config = dict(
    num_hidden_layers=12,
    hidden_size=192,
    num_attention_heads=6,
    num_key_value_heads=3,
    head_dim=32,
    intermediate_size=512,
    vocab_size=2048,
    hidden_act='swiglu',
    norm='rmsnorm',
    norm_place='pre',
    norm_eps=1e-06,
    positions='learned+rope',
    rope_theta=85100.0,
    rope_fraction=1.0,
    qk_norm=False,
    attn_scale=0.177,
    bias='none',
    tie_word_embeddings=False,
    parallel_block=False,
    extras=['capped logits'],
    init='trunc',
    init_std_qkv=0.0361,
    init_std_o=0.0361,
    init_std_up=0.0361,
    init_std_down=0.0,
    optimizer='laprop',
    learning_rate=0.000951,
    lr_mult_o=1.4,
    beta1=0.95,
    beta2=0.95,
    lr_head=0.00359,
    max_grad_norm=0.5,
    warmup_steps=352,
    schedule='wsd',
    decay_fraction=1.0,
    decay_shape='linear',
    final_lr_fraction=0.0,
    batch_tokens=[8192, 16384],
    max_seq_len=384,
    doc_mask=True,
    train_tokens=120200000,
    max_steps=10015,
    dataset='wikipedia_en',
)
Each number is 128 + 24 x the weight over its row's rms, rounded and kept within 0 to 255. Layers, rows and columns count from 0. Numbers have three digits each. The size before them is the row's rms in percent of the matrix's.

# layer 2 MLP up, 512x192, rms 0.0409, rows 132-413, columns 48-95
096:100119103170138115141111078088123066134156116104131149130115130126146122121156142126128131073172115188164112123146119121094096111138167101128094
082:130106132137159065174100147114175128065105110103124129159075110113168136153113110132128144096122131123138142135140152122165102133093149123127099
080:143154180135122168165127139153178141110124091128102136152151099140113156119097166116118129127130122129118091115184153154187096097168117139094145
105:130144098116124101089128136133100121182098119118160130148138110139156118161165103134085094103127103105116155135128115097123130152130107144108162
090:069133140097120109143125125153099123115121104143105111138124125154117101118103074141136100171166111111120132112119151120105090099103141149146106
084:124113123161151119142116106124163132078152148144136148114094122129138148135106151109122132148120142095121149097095129157171099103107124149117156
103:158142149161100123147124121146144157126117108127095100135117127145116140124160095123111101121179132150140111140139141155092167077099136117149139
092:137126118159163114145152144096135124136120080094138169159143129114105110138169092129143145118129127131078125137140106075083134111130124153139115
093:111145129131160147152129148071125130103112148138147117143141106123100104145099075150131180108134155165132135143168134129138140133175117119176161
080:099154087112121103140139130059134129173164171168147134058128127109123150132096136161115116089092149151163110091117142133106119123132120160158127
104:113128131175147132143128125087113128093107108107124126120134107115142143097121140125131123147146137164135142089105136145083133138167107145185093
112:124185107114145156085109133151141118180114130112140131146092107129166116133163161111132098149097139111111181133117111113111153108159102108086141
107:156136124108148171125135135146125146144101141145119120105110132073113131154126141120073129145118141170151100140155131107059150141150150088128161
064:125118149179144134130120149139123141114105140145093169152131125139144138133122103140111165131114136128102076169119104117152067127116124116111114
104:114139149138173120162181102127158130075135150149134140096105145107094095114087167130136125118134098136124153136162136150143144110119139130177104
109:140153130171127118114120139154173109100133135128145134127147190121080084176137109135138159120117089135118149101145130083102111132149119125109087
109:110086155095145124134086145107144163143136162136130151152144153129129103093111123127116139094124117109085102132098098106118125134133095151199108
112:125112160120112114140108156172167099125176142160094127099149123100130102101108172137158081162140118117127102159127127116152143124121145087132135
096:108080142128102129134137145147134146119155097098117118131135126156094108166106094113121139146132132151130147172125147099098152103128115122129118
110:121096116180171134134125118141143154137096136096106123149139137118165111139202060140123123097134140144095170106153129094140103131146111110147100
106:116112092139139133106128115162170117138086097088136139127149162155140140148146118110155128154150160125198123166123098050115137081112127145112104
096:099168125120132140073102152179128141169125120108104147116116117131139111148126099098155134121125163140109166093128123118131104148148102146106169
111:102146130082128115115115114115126117182131154152115124143111113104150150114128113103098106131133109148143169115140130154152137136179136090112119
088:132141129143148125135102158116121118129133138150122146148118111140112135093118073140102082124109108088124149128132113108118077089094073133154149
123:121157138121093104086132117128129093137116169107134184147105125157136130127164115168129117156107191141163089126107096115123124082124087132130128
109:137130148093134114138094146148097154155185108135138095121150078113112120118154107145103100106163075076123137127102158151149120132135110152090121
119:157092128149104123156124151143144158109123139123138113095153109096092076129119099116138100091146080114163081162168136126091124105139141163072125
102:153146130136108120147124125099134064113131159137154117139150137161119122123106168110132138126094108101129110150096131110128143076149143117135175
095:130131149069124101134111121158107138174142130121091093167133111159147134158105163108132140123090165119139107115120131140124143121140154130100141
080:142150127166189136134134097070167094115147117106130122131108093111143134138124123108104133176127134122083119128103122071170129141161171106156098
081:114131158149144071167116130133130122118112160179098136116096152120133141104130132095150105137166130126124109125116130124117094103127139113147141
115:139104146113111126129171117134121137108114074099096131146147110128164124133138153106139093159085124112090148154147097111142157134099144104144166
075:097108124116137097180136103129110147092150133114153152157128107114120142127129113126085171164154120106152099138194123140174133134162172147128088
104:124147153113122141118109099136106114079120133136147078134146082154161150131137115149113104140125131095077109099129153151109146090131117113115124
121:146143096155132124128137176103117113152125168074097124158163148123160152120114163152132142145124132109101162179155124113141142139109113123115159
075:162138158157101118150141132112110087128109124097136120134132184133104157172103126112093114134110138144123088152116138133117141082147115127080100
086:109137140103146118093138132111128109146119114104114101118134140121137109130129114172126140142117151148102153078138168115150118126163114137123109
119:125138164078102140100180133115110108118122114131161125126134129106139100134127115108130098142124122095106148150134063095141176165101118124096142
096:073122142136136121151121153136117175039106126115130106148165129081108150122121135168114113124145132116128110184181130087118116080133131089155103
109:135147155126127130137115107118129134152139104110121127111121161153136107139165133129146128110121122139117202075148113120116093151145116108088108
104:121080143142119094145130123129130158101108100123119106122128132078098118123131130169126120110135118143131103145129150133176108127118161089129096
085:149106139067131108089116102157094116131094161106100128122160151103129123103121103172106112143124170114120114101101128112121138109129108117083185
105:162085077129165114083101151116156122129133150165101139125138115131090091068108102167105115150157128123122102079137121154132096120119141120166089
099:134129153151131173074117148134105121138129108116130148079162117119159157086152099143092093145135103125089148118101123109173122181143119117124114
104:127122153112126133110130147102106111134109143092172122125157129078128076133130132131141121127122105115089124170159126127135144095153159114081144
087:124087171129107098145134089144138143121110116129131129147139098112094107152157092095159153101138082125142101113174144145128104096141138169169103
092:147154126152124140093147116160153121136173115103127164140092125146192123135169108160138175120155139144124119101119115072142085134126153157086121
097:131137110142105111127136108118116091112121103153135153143113151164093122172124145129141139131128112110084125106096131125138136101145139162147127
101:120078129126138149143149123155113144109108129116147111098153153170091131133125116114160116122167109125151121120163132168135126131158149135117135
111:120134152138156137168163109098170045103131108131146122157144121090144129132172126141115118156149121146152153150092134083104144122149169133133124
101:146146097105154155098102169157116150139130127161074129170154148151104144131158103125143184124136165126130106139162133067124154130124053120125116
111:104158135140147109135105185129137108146143185136120114121120125123102157093131122139175137145124143142136147124130140143102107094120139086132162
093:125154090156114145089154121119101140141109125086068098152117157101153120094163096134150161140118156167147135127137144094121163145078102110062125
093:135116073127125095130154127106121093064108139094093146122166155126140115141136131121140129127146101125120153092105168111133099160126116133141102
098:138145143159074130113123109156170131081074171176115095105152078121089138106092148135133134123101119116135106121148103123125128063104109128142137
098:151119123102123101126130097117094151109145136138159076141158110128121118105083151128133127101128085099108125140152153097155103135112131144131102
086:114132107108128122130160149107112129150096128143133155136169125130119143139145101136115109163126124093098115154117127095096118069096126128171124
098:126130146142117138163119120110109155106150124138183067119170148114092126074140147128158093110152083122118100115144155154137102131134151103121113
096:152108134100120104141089123087159140113152116082115091128131116124105105147133143117099139132141114144135145101111171110101143136165153099099076
101:140115107125103181143158095129096164145109119130149123107120123132137128158111140128138111110163106098166109071120123139097123115161163132127101
088:099115147128096134154102136089156122142107114089140124139121138140174186124118063149156125141130164144134131116083151168137134161165151126106146
098:111133130154201117117102121105095112139117096132109110132134121176125125159154105139138150133122134150131179149101127121079152152155165096149121
111:090140105097148114123125128115094139126155120135134103116162115133112076137128115124158106124163105075076092122134122165160074118135082145131142
102:108131145145137096141118147128152085150138160106097141125102102183164127108096066121114133129084163126128125148131146152150144160118148129151120
107:136124139164159111106120135090197118148101092129127121125107131160145110146147090098134164130134126104131101156143110130088136089146122128165099
106:117128104124142123133115151123127161122132138147089107124147117168113137115073110126135112099121142098097142126154139127189139132124088136128127
115:160149095145123104094148155123134135092108099120150131134128128101152126111158121118168105122148108099082149163114144138124150107064139137119112
090:131120163124120125140147137105138116131125108144116099128128127148091130124064131120117166145100109147176152119148143130101144124181123121136143
141:154099159129163127133135125143094131126111111131139126141120118102190134101157134120167100165143134169093117130109166123120097171151102141161088
110:153181121128132130080180103126162112100121113123090153137119148176077163147088124101141167164107153131129165116062118157150163119122123124128128
090:118083180109171112131143144109119136141122111103111120170152127104144137133134061125110136147137129155146129123161083093127141116120124145133122
082:103207106125163099091109134124122134132122146179098141127162106215126130093126122113143147162136111092079115114117125120166116125098090136132141
102:137122124125107141150135154150077183112120130127166104070175098100115095152136136124142108084155120092116152116140153136149102168114100166136130
088:117134080138156174161103138080093144098154171180119131098142112139109135127099089126107169125162141134110136130163149158150086098141145137129123
096:153125105145169088128152126158140134131126087122125129146117166134140124148145114120135131091136148118117120142158140092093141137112104122151086
100:136165132122122158106124125147121136164133157131124164177113136136129158126072116096108156168118166124145132121127137118102154160150139142119129
105:138127109124101173133131101112098112084160094145141120093172141123185098127182128141139117146131112146138092123081141118115106089107096101121105
109:160143167159127104082131104111142127125088100127138175126124072135126112160156128151141118134159159109153113100081127147104091098146152181172143
114:109090128137129128112108078174168132144121125134155172134136124136137122149194127103144179116160147165140161138133121134139117108117115164097096
105:111163104112125139100162091143132112155078132139157127117152128109136116161104133143101133138136152128174136127108130142150160163150104153093099
081:149126135110163119125110107107173117119156128087131132121126138118125112130172140159145134097150129153149086113103124109104149110053118083132089
106:136141144151098106155159083155142180128126110110170136120115121125118133119135140105142112121151132109153099146142151121103131132130141122117092
098:132120134138120123143148172140122142116080152179128153135155093099175110107162115090086142098092144125148103147157104118140153107099150146094110
098:131132112104158123138164137090109122126161097118128103160171082099169126112162132151114111124123053102107087151114156113152116144143105139103113
105:129106131093148119152187137109104113122132135121165093149182123123139098146136138123157117133158104109093128151137162123112155150096157122116102
114:099134127145163068122085155107099132113098129131164142101121167140082138105129131147185137118108105147127110102127132100114063130125098117155109
099:123166146128173114114130139130108105101148156138158145108132149110133126093130134130138112096118086146099120134138101120128086142170111126142156
091:148110126109121124161120110191126147113162124139138142110140142103168112147171170100118130132170125110140140150101144138138101159135119160101110
101:149121147120112085147136125162168091106125116138117131148141140119117155102162122119133124143188121114109093181137146111141125095112161139128143
112:135136155121126118148148142136124081114125162150107160133101137128097138100120081136167135138111126105104081116158124112130114067096128135191136
108:147132097120139116123113182145074090154123125132087170158118136163127108129110094100109159137102139124122147101113104125139136138160097152174128
098:164123103157090131096149088154161084106123132147115143124129117150188154112169164079133070138143127117155165127091149121096146120156143136151124
091:132107116128126106096116149100155128107098119110134120160112127106124091118118066140130154136093134141178114156144104077130162080083131090116125
083:142170101164115121146107161158132121117117138110107138118148108145161120137120164114098123114107140131127100146135133122139142111162150156143166
092:144097118172151095135074145160111133114108115115094162160145124153140123128124142140156111159135138123150128123108126154140084142160136127128134
117:140106117129127139152138160116114149136103124171126064089202122117073103111132127117131131119144071122155119102154167152160131093115106138135146
106:170130123107124080147132109130175118132157090178132142141139101144127122099127149125122120097095101133119146112119111109130142161130149104100153
115:094127127148140082152087136143119114101109153113127134175102145195083125153101121095126133119114167129137111073158110158160153126154101131189138
102:126152109130086117085079146155132110155143154157082150126129105130083131138128099135113179105119119106139134122144128130136120118152166136165153
106:155130116080132154176110142146129114147128068104094133117138132141113133162149110154099100107137154148110107132149090130144196155133109121106097
112:096095103138120151138117097109129118117130142191091135108108137139125165102075147136171106159125120121150070148133156148117103105098113119118100
099:147136149110111153126149121103135146119125137144114091170119143108143114104092092102094130111068155095108140128160131145110107133091106139150117
097:142114126151114122140137077127169146128121156080124131120112158097167141148188073104131128113108139188164118157114135136082123142126152144108078
105:117130129119117125116141116174125138164150123159097161115116110074114146110160154124136148101142069178114138141120091085121084148148106167129154
087:137147068145110156089113119188110159132133139130149155117122125146122135136133113101133080076144106140135112161094149138129139138144104117107142
090:173122136147159190121153141111137167135121127143125143100109130125081131104077119114130153087123100188154143116121141117102146082145143175156108
099:094108113155149113155130114079132128134159139093121088123152126111112085138091101160137114085133128147137152131155136170148167120162161145153121
095:123179098114143144101137139108125104123156149118110151134107134146117126144176096117140102116138113093119117145105114129110110100106125157138186
100:110143125104115120147147098133149130102153104114137130126109139125158150095123140189129169114156139130112163141155114110143128179087093122082148
118:127164112138108123094132121134111152155110137142117140134086110140086154159084118122101127129120157118163123113101128154115173133161142133159175
102:086145168120096105086162142123149134118096133118122136127131162173127115133140114078164119142129116105107125114148121110136135094083093124104163
087:081124077143119129134126190152096138156097125137112138143087155151136166096106149149142137173143121119130138119121135157152130099134124122138126
090:148108129094138093124139160114095128157149103108171113119154131079146113112130120127145128098166100134139134127107154123081129128110140122059122
116:139136097146113140147135124149152159100142123119103134136151125132135131148164132130123114150138155101132141117115113081146115096110148149159189
117:152121138139156118173114163117168128087135139140135141131133115107158102048188156147099141135157120153098117145140157065134113099090162112119119
091:133134132142071184112155123125142121135141116110145101128148111109145103163143148117108103121118074125144144115099124108109113165149110127114122
082:099110157144082113120146149112151144064104151169120143110117121122108131109126139121161085127130069126121066127149131137176093126158121110174147
107:104130121153126140137113137133130110158140149125127120153165118108083110127118114144134151131165171152141124140163143108095138106122070143097167
096:132141116098125112110115182124135103156113159160102116139120123135084118134082149120126132112096124126181096091175136121154172064146109129108182
097:122138128113104160084142117154081134158140167091158158122148154104124076122128133117173129102095156127140114127120072149119135136148115132139099
105:064129130149111180143152108066188116096156105136085100118103155157115165101131121128130159150135109148133087120135133106100154135121129108156146
114:131110091140144132151116134143155119137155131141099119120135140130057103130105125137139139112097119174136149085135106179136112149140133144111148
099:105164162155095127105143123109161167113147124094160164132131146101129127141129130117173130107134163124138128124094104137135059133100132105107169
096:128154102184139152104114099129160138141139142145122139118118126156117169165148175090139141126108142132163129083086131158086152158185130157171147
092:146111135152145109158131089143148136106131112148155112156104149146112092128152129129128191128141148112107114105060138105122096115122159111177121
104:148182129173135137072124104139092140163112128095104197122080141187164131156111120108165124147119176131110137126082081156100124148136121119166120
119:097108162120117126188157084104150114102165083121180117128119122107142073122163131115112168140168095114152106147108149142146127128131176109108055
103:123111138160141126093137103125139201137098145141113143109137163127149096133100098125122128102112127095116123077119128148119119158114160137174144
103:146123149131093080135120123133133131093130156108126148114138144127119135199165119130101176130140140138136120134119133150125083107154148107114131
100:130107104122145149154116145133089111130157163169111114090137156113166110080109124135133136133112122138148131146134114107173070172105117138138148
118:135114111157095131176087098148109171138148119117098155134110133105155123123159129102121164099173144111130135100125116141135135086132125146123084
098:118178147123122134110114123136102109167144124109133117130132134140158090091129094107129101136102127059129148124138118100142149181095088134157116
111:134097107159123135140129094138129099119146131103118130087113110095109118120148134092149149137117148178187137144117164155115148119159185129107114
118:124120101110151121133163103126176111112123132125122127145137117111123128107169171094132144131110130123071138118125154153113135120092088092142158
100:113129120168140139108123085123140145174130146142141140109119112191123123136158144111158099117121150119113126124114134123117143119156097126112163
098:143147116144116112150131116157124120121123133106125139144131154152099092132150135134160121095139111192127127101138138131106120143145142166152153
095:143158158148078102141146096119162101116133122126127146141122099104105131131144145104157090105109079112131110114127111120108118156133108118102154
105:126146154105135099118148167121120121082120114137129139181115146136097098131105083135146155148124126077081116116165104085153113108091122129150152
092:146132115101143092163142149118110149147099117119166149115135122135103135119135113113142097108107135132116119154137183188142127139168173182147164
107:114120110183167176100167128152147098113089120131123128130148120158135108154157113118150144150092142134111081127142102100140120089130113146154217
108:135119138173147112119101128180142100127138160108106186143115214160114132151172152113157127128173170144115138136117096138132127109119127135133169
094:136142162091076143115118126136131168107132145159109144109115115109153113107114117106127109112106136078098111134123136106104125156129125150124135
086:125103098123187136150105065164106132095184133142150132116105115102110103156089127142079143145124138123100120158116127162120121188127157134180098
089:101090118131129127158150124103123091128159089145142120125174161118132134128122156149132122143137130116151100133139095110104143142120171142180165
098:096122078182083141145132136138157101131147113136094115134083122099139133153129163176128116166155137169155121117159078120112088142140090073112103
100:127138120111127141141113147143137107103116128165104105141126093086090135093104093143098123120111148105115138120113124105144101112118115103087155
119:144076127095133142094115145146108119111131112093138120101146131141146103094131104095152126150104123135122108127132159133120091156142082150155103
113:148103113101126165153132099179171128130145129129150149108146133120121121134137135069143121087154121159169129116134156159128121106125118118089153
099:116108103152116135142125179110144113128120137134112111131118125115106125145069115122123128112071147156152115149143135143138153108148155110121139
086:167137144124076171094141112198134108146154125144150144139119137139118131176174182117127146143152122115135169120138111118126111125132128149151098
110:109125124121115151133090131135102122153096096111097129102117112160142159122118115132140101125157140084148166109131143110068131153131115146127100
094:141131113117165114175140110144163116122139130117155135175144144159131143151145180146163118088119131168113076109087126111113168117131130143128104
109:108099139151142125169162111111159072116115119130129160121135183112120146116137111143104132173140110154143107133155135087130131066136149128144099
088:129112127129128119122134132111110080130114113119149119127094115129155169114149148133120113125133077116124080170116101112108072167109128120121100
118:138119155146130129131140106092105131088141151159133126123140135123113133172121116113132158142161128164106124110129156156094137142130169154145122
085:121167144123105120139145144162111115134136121095168138151141142100175112145139134127116030095124144155142099111120125098101158156093103144146136
097:100123108165123179140127135135152126070134149105098135090128135143113134148154119159118151103128118090176154175127125138135135134130104148136119
090:147128174158156114174180100145128136153152116111131123093110174140129147159164130113152168124110139175121121114136110109112114167127148128124113
115:132125138130111089136143071102181093108085115131122128131121126143155103068133123119166133168116134142162119138122135137147152109135125168124099
095:170110117130126134135082144154108144146127132139149143140121083154117123110112119096126145113137116120111083121132175155132102111106184166117102
082:113120100123159194096128136122120140153137132138135111104115111122126116098119130124130118120145159122154155132122130159162102072118137126106064
091:129100092139143126149109143140162095113177136126089147184129111135121130088142105131121167161103125129146154124130128152170073107090128164115101
091:102119112170187129143104146095119133158176140100137139116129118108116156141129130168171120097138125159152142158163099135108102099145116159130130
077:133092141093137090169121141091110128126114133121132107147143102134089115099117106137146124077136089137104138104119160135128126120121125143141114
093:092180110152154156136148156111172107131100112140146128138136133164156137104118098109095181117113100126141105120149123103140096109159125169162147
095:110126145106144134127147115149077126087119097116096151130106104098141130160161086121145120120085126110156148183111128111159134170125140092115090
123:129126140122156116135134144105119092138127089115180115174149127105168108099134131130133115128146125147104106143125113099106122113104117120150089
105:099100162111129114130116079142103150108137109112126119105149168143119108110143130098143115149116170110183092098136131137133090109135106132127107
090:149159134104112141111092153113097100148147125126083128132108127161097136184127124105119124117115144156112135127136120120118151115115143152095119
120:163092150182126138141120134123134165127153124145160142112125137143109166100173164126134123140093129140154105115109118123093120133136129117128106
093:144132110151150129144099131169140171116129127133092132138118122148141163148103136086107134112124145151116171134132107132115083162136120139122125
099:132104152095139132150095123107130166132124112146149102096130101136085153115112129141104108105174145119141161133085130125097132131157108120153074
084:158137144121121170126127139123139138120137132162143118126123119118105155156111180147099138147077134110100090108122121109165115116197158125119183
083:111161125139139130103165112137128151124122114170138125135138160152142105120108137101160125136100131108071107083129136180151126140163107146135177
078:091115099181107120109082138149090147151122108134087126075132118168117115102139108112159140112109140135161173112150118122097138121173142137121150
102:100156118138155121107112141107124132116120130133102109099132133125171106144138078125136159125109118087080157172100098110136140143089085114134135
096:114157111134107145082107123129137125163149145155113163148119110131131163087098136151140107131104124188110106115131135171151135138168126135100157
157:127133101107077110104123158121171070144134127140104146111131125147094090153079116137130151088139124139175113113161120117167149098110138138101127
127:108148097124124158151138120076110155108102121118168127157115097115102145137143073166117118149114121090125126120098129132093149098105098182120110
098:126159138140105138113128143137102145160139166150118137079167116129096145119105091121124116176147102088101127078130121118124146120180119182135152
122:111143136109160116107149134095089160102099117097090136114149164093132122178166091140102159125138138109126143121132139113086122149117158141130095
086:122138136108106104110080145158109125135134120126109146099114114179160122168110159109121142162084127103135118101119126140129100176146137182178146
096:130121148158118093115130104148163122117130145127138178125099146135170108158177081172153093133144167119123149083132112131113069093104093150149107
115:151143116145130168117125123179139155119131116093107155158117159137129103136144159111076157127108170192134113144095120148105140125124146127086134
106:137129115154093114106112102173140155156117091111122171116119114128119139141136152107099144113146150136121120086111147143100092110148162128112125
099:162110166098099176124137122106121150102118137107117117062118122118123140147119097179113096079149130152117111079087143117104139122183102101081090
104:106149098143147148106115162081097106117102091131128130119140114131110111127097112130112127117170114138142108122128131132110155090164135130143155
077:127126133081109140120112158171141119186123149113137118131115091135144108152134136119141134128090133113152185111105148184154155181104123123078102
104:145130111159137100108091115116137114151103133139113160124121111129163137141121153094142143094108141162107151125108156175151131156147151117111176
091:110182109165130134099156131135144096136115113139132107150085136129190156145164128126125127135105139110140144145122094109123142140134120147105170
115:149108198111132155119124128166120147157172134169156119095125098126135132129121153148143134116130095126172092099130117141128092149144110143101179
101:159199143146133113116089128165121122122141144162133144112115106147147158142151148099143176133093155153100151078141140148088098162164136145140125
102:159159105144124152133096121135205133144155172146098153095106156127103155119132139145150175119137124174126106108122131151115163138110110113151125
092:133147136136141093114135139107168121114109153110145126094147154164102112110116113141161137188134131118063115151090153094115130112136105141124122
116:169133120132138121151075107131089126141161138180116135095157167125115110153139127136104109133141147099162141119124122122142138135117115154128157
085:123130103137117112101104117157107148110126131114127140094114102138159155119175152097137120135119144123118187089073131143114154180139115123130141
092:135151116143167117094098132123154134135106135117116179140099172149168093154119107140138185132093176156127125089138124141124144166123129125113117
107:154132147116117144126163131135131129141112130126111127165145147090075177125137167144145121154157144088138117107135137119134136122164145116089164
115:138122108148088101105115121132115146106131105125107119127154118119118142163157115170102120083123137122119116155125159112114121150139159161135097
087:136131155131172105133134139131145107109132155179120112117115150131097169132144169096153131120150131140145115135109148162152097159124117093092124
112:127117112146168122122145122144140141103170132134146093134155122145175131130135152127080168119163112109109159164128140094113148108126132129098139
102:134146142135129135101119122159092153151139124140126147091133117168136134115138144140129088070109166132123118134109145171139102168118105126146156
109:146090093093128115164181103148126113122117124083173127162113164128123077129143122161148113078125129123165153127110136132095120134120148128087077
098:114141137092132136071125109136100119150170152113103082127118100143157092112166129099088098137123127089139171144098119131130147121143094122096097
107:162116125182142159119109088152136181140116154110110150110129117166113134189169147086114164106151152156153164116103143142097096116207141157145110
084:162135191171170132115069130102110168147142144145146184155098150089144125129163136143129130112114097155092143151145120154112059104170116113147115
072:158140127102179150106139110109140115120157113144149134133112106147132115101121150102131163103079109135101157114108082147158118166138115112119130
113:112122103155132162114124142076133130138134168167132095132121098081067142137111110134121163115107133131101105146146129165132150115139136058142139
085:145110117133113131149126166137101150111153086105121149130144148118137110139137155136132103127110099110093166092092135118133136133164115134122147
097:146115100125142118088154166103112153178111134135132135146082105159179117119097105131148100086108143143124128144088154160157113162127122109103173
095:136103116145142114152117111121151103118117140131101161104103133196120151153147118123119142100108122169104170096157126122138115125087134154162101
072:126105126117137128144112088111104126141140114105138127152093144130127142146148133135101103103176137147132109104088132103120122106135150140110127
085:115136160120102111144170116132144134084134123112124150122115129132140131139191065131107095118154145133120112126154106094115150081141111135139171
100:150103143120120152136165162131122120090139128154116137102132116120153137151125116097092135133083138129144115135129134131179171160124110098112158
113:116125165155073125157093164122187159132125136137106169143119138111151129127138174154153091093099094125114132129115136111107126124124126170161127
088:136117115126088134167169120109118162124124142122130130107135157119117089133071160138122093114143108116125111121093133131104115132116148120133169
098:131132083113096152102133098121109143117138113157121112156129095115172135085115132136166099134133116120142131129102160140120129188095143145086150
095:129116153141122106111115163143127138118146138129144139122121153151155133161130155109181110140161133130088131119120108132106117136105153145124119
089:096136151132119117128090143132148143091079154158112126099087091117107182087122158117121137120097098127122113117117131144111135136110109104141151
087:127113107179135128143087141075191130142123126156126103124136135097058154103091124144125133094135128148133110126190135146162131101131117116132130
107:128158123157124102138086163162175120118144122144115117137114147132112113153139111130108173096166153102147096178157115140123121126155111126140090
100:163143128149149117142104141160172129114148126183100157155105144107101153135126102130135144100132114153132090141126137129134101104111093178170093
093:153142178144143081133094131162134139137132145100119128125133155101172125168154124163129131090116151083120146134122113114137114161133133099171132
095:117133098087176116166117131149099111125137110131122127149144130142128117084082129166126102101145149166124128174142109124166117147088095122110124
111:149153106129150109154136132121139098124136104096134112120125121126105139183168088154113144130134122189087104089082114087137130110133131148154150
082:167146150133085103157152104103156103135142148115133110100123140167126130136146115166173133103130096137182096098096134149103137121157159116139082
095:107091143127154123154112098147079126125125149158122105128119136121126087092110126142127137111123103138139048130123096129117094158105104128133094
093:134135130129122139127133126108121148152108156110103106116120106132105154156105149131104130164099126141112184139136158130140117138150151138129196
104:142133111124112149137138118105131099120139152122136105116111122103091126106130064106124118130094130102152078159148134092130119103120121114126112
101:101142107100118131135121128150113142136134122144121131132128128147139128160201129104126135173123113162116122127127137139120141152133131121120162
102:127097122136161150127124152117156100115148115141128110138159177171111123129097115146106164104097127140110151127129113117133111083104088145178103
103:140115112119125144142096130065116104145133134119149107081133134096142133162116139131134121092132127111114179124103137159082144147154139117070117
082:090121109111128129154121106126121146186131127101099109180126093130155115126082094141127093100120127172123146145135122119161138143176157112147134
098:141144099116164147139147120121132083127142137126116141085179144108112138112172112145083134144211132128113159114094136101143122087117164118077114
099:144134185129102147103161142110103146149114157130116133130127083132142100111153068169136111127108153147130150129130103167098113104153114169127134
098:096147140132107141114083109122109098165113147118130156079118109167155140160140135104128143133134109128169099132123131139152108146126138147103139
077:137118081171164138126138161148113168144139110129152105185125120118187113109110134150119135143155102116107127105140151120108160135103107115124159
102:117083104103136088125128156146104159113093126120160128103138124094108128082122159173160120111140124129165146127086140134065156128143111126120100
110:142148117126126145157102139097150144070120122130122156139130158137138103138099094160117165108127174142101130118115122114150154157106107107077130
127:130101102088186110118121065146128124177141129126098125142142115161128138089106121113147162109115147143138133106120112132120104140114077156164108
155:132107110120146134116152145140129123188106134087092104147122153160100167120098090100146127154096145141117164162105168172102184135088098077136145
113:156124140130168094145107083126134149105113097115131122151121150117116133115149149113110129140135142132085145104108148144075130139152109155182103
112:120116164116123109141080177138107144118157117115110127141138133117110124116112143119106148123162124195119176119118108135108147114150158123079108
115:104154127131078127118164127169109087113142123128115169116123130135143109140182076148133113123136177129124116122119094112156125107087098063098102
114:124115146127137145121118108106174076091141140139120166138144129194083092128107094109099172126103113126119138100087118113139130084116145164145125
106:158127116130121117123130073130154151127128064071123125150126142131129150148116147126137113149115170172140130143115141118107151118133114116078111
087:142138128120149131095132143121124091133118128145159146118117109101138154116142095122131092095150109117151104091119154102087127158105153114156132
096:157108102137166164073119129171152158159099112146111149113130105099110109110129188111117107108122134151110109104109140135106080131102082141136144
106:147137136146157093104116157089123063162106116112191146165102155161169107122140140113119154114100103097122089147114102126114120140146129098126081
098:148129128110120123137107091156130104153140122097115146152071173157139137141138118097115173097093176160122177082112091121094126160159102137160101
110:148103089131140125141122124121128177115140156131144133075100105084151170158111149133159124117191116164117131116082144149082120139148107086173137
117:132128132120151124137185133117125115113130073124163115124149135163104113133094107130125120138128122113110126151119134113147126160100126119148152
093:117076137100172136149145145091132121133157116131154109161167111155122119113121155139131142125164078150162151099125152144156091111148161147174103
092:120171100156109130150115115149125095116128151136097128144102119188106130099154169096150150127140128154126113101117149145121119119119123126118116
092:167132091179120085112151127147132128086135150154144148113146104098152115162156117140102154152133129095143137151125140094099152135129146156117122
095:128134105126135140129071084114159132147144169161087129173120098160135128115079123140131121085125153150104138132105119152161120120131119111101130
116:157106141103138140148115110107092144126165157188154127123141096153123130109118110095115177126123117133124087150143148156157097157120129102137109
092:131119129133160111111133103099101132144128144132113121111110136138100110156126110103160151102148142167121105112140134163079130093150146127188120
106:103140121142150137113108105134165157128111134151104125159121124100120157128166126113099122156084113159098097135167138174160111133124105132147119
100:130131097118144160100121138147106118124086128130149105162120142139108097081098129173165161102153105110127143146158101113124133157087104091106159
105:133101136126155105159175157118096119121140113145136110127148117140147112128106157155124100122141087087082109140091141145144154137132133139134129
115:155120177141076087120110048120167100131166131096114123105142151145118110177137128138132135091131156140120152090120141170092118155105122147134087
103:120145121113117109130147138101102122151149102118144164125151148142145157185153116125095083114128118164134151150124109141153154115129161132162118
097:133132154145112121133102122132173148144132116129120140137117144106169154162094113108113106166147119100087098143133140131151133111128128161031159
113:155123126089154102128127144150161161160134109132146073112166134123122136091108138116140098121144098081107104132155167148120133143101096119127130
092:108143107113120103122117130160086145152141131085131147132129086138125108152119106106128084109092133146106136158152113133089137096057126144109165
096:090108141100130118176173135139116154102160149148149100125148127142092128080118161130141161142124108084126122090150102140148153154153143108193120
100:144156143099141113105136095120153130175097109124152144122104116095137148147150147095141099129109188099101136160122128142070124127145133131114158
088:138100152189121094152118136113128115077118145141104164096112156132119143166153168120140164134167093176152091123131126116130097104168163132153101
100:114111123119146103143115152106148096124128152119139120124141170114111111091088182160168138125143118134164123133122110124132142098143139134144153
101:163174121120159140114133146106171080136158142180127107126095123126114126122103125156137169106140104135104127102122114137149093109116133099124121
090:114148184118141152087123142121153107140143120178175131148108125140075138112107121161110139126115131126110096113155084140165097142129095128135107
112:149139140155121110138118102181123166165133127100150122111101134105141139122172151125144103141166137128189105150137150130100117139102133128105074
103:115116151147137096120140115174167121089119138104155152119118092167153142132139156165127119115170153123127119152090093096134129095157095132130154
109:149139127157133163150075096130150122109171159143098109088122117155139124143142127121154114060092134094153146132124116169126108108130100120182088
095:071117137083087150155154120155091143095147119171125111136110093137150115099122137124143161101076083142132121094122118119131135151136098150105122
112:133161143154121144113115132113179103166110148134134163124101115158115132160146065141142132161115149096129062093093116172120114118101099146158122
089:141111107166095143102169134163144127156137140135150132110141138064138150149112142124150126077161136143180100112128114112092130130141143101090163
113:111090120107118112181142141112113113085182113156111127079161129118123132111156146181096117131165073097123118145157133124162115108121166119134126
118:124141082137112124125119096186121080123144134101103126168136143155148147126127102130114147083119146124197126183157097089106143145121111120156112
091:140155127126093148133100114176136136115122076124144173146091110159123108151170162125131143099138169154160151123102099107132136112159149122147109
113:102114110127110133149101161099104127142158122175127150117121123116147115142109141149085112097121140089124144156171143148161145141078120110075083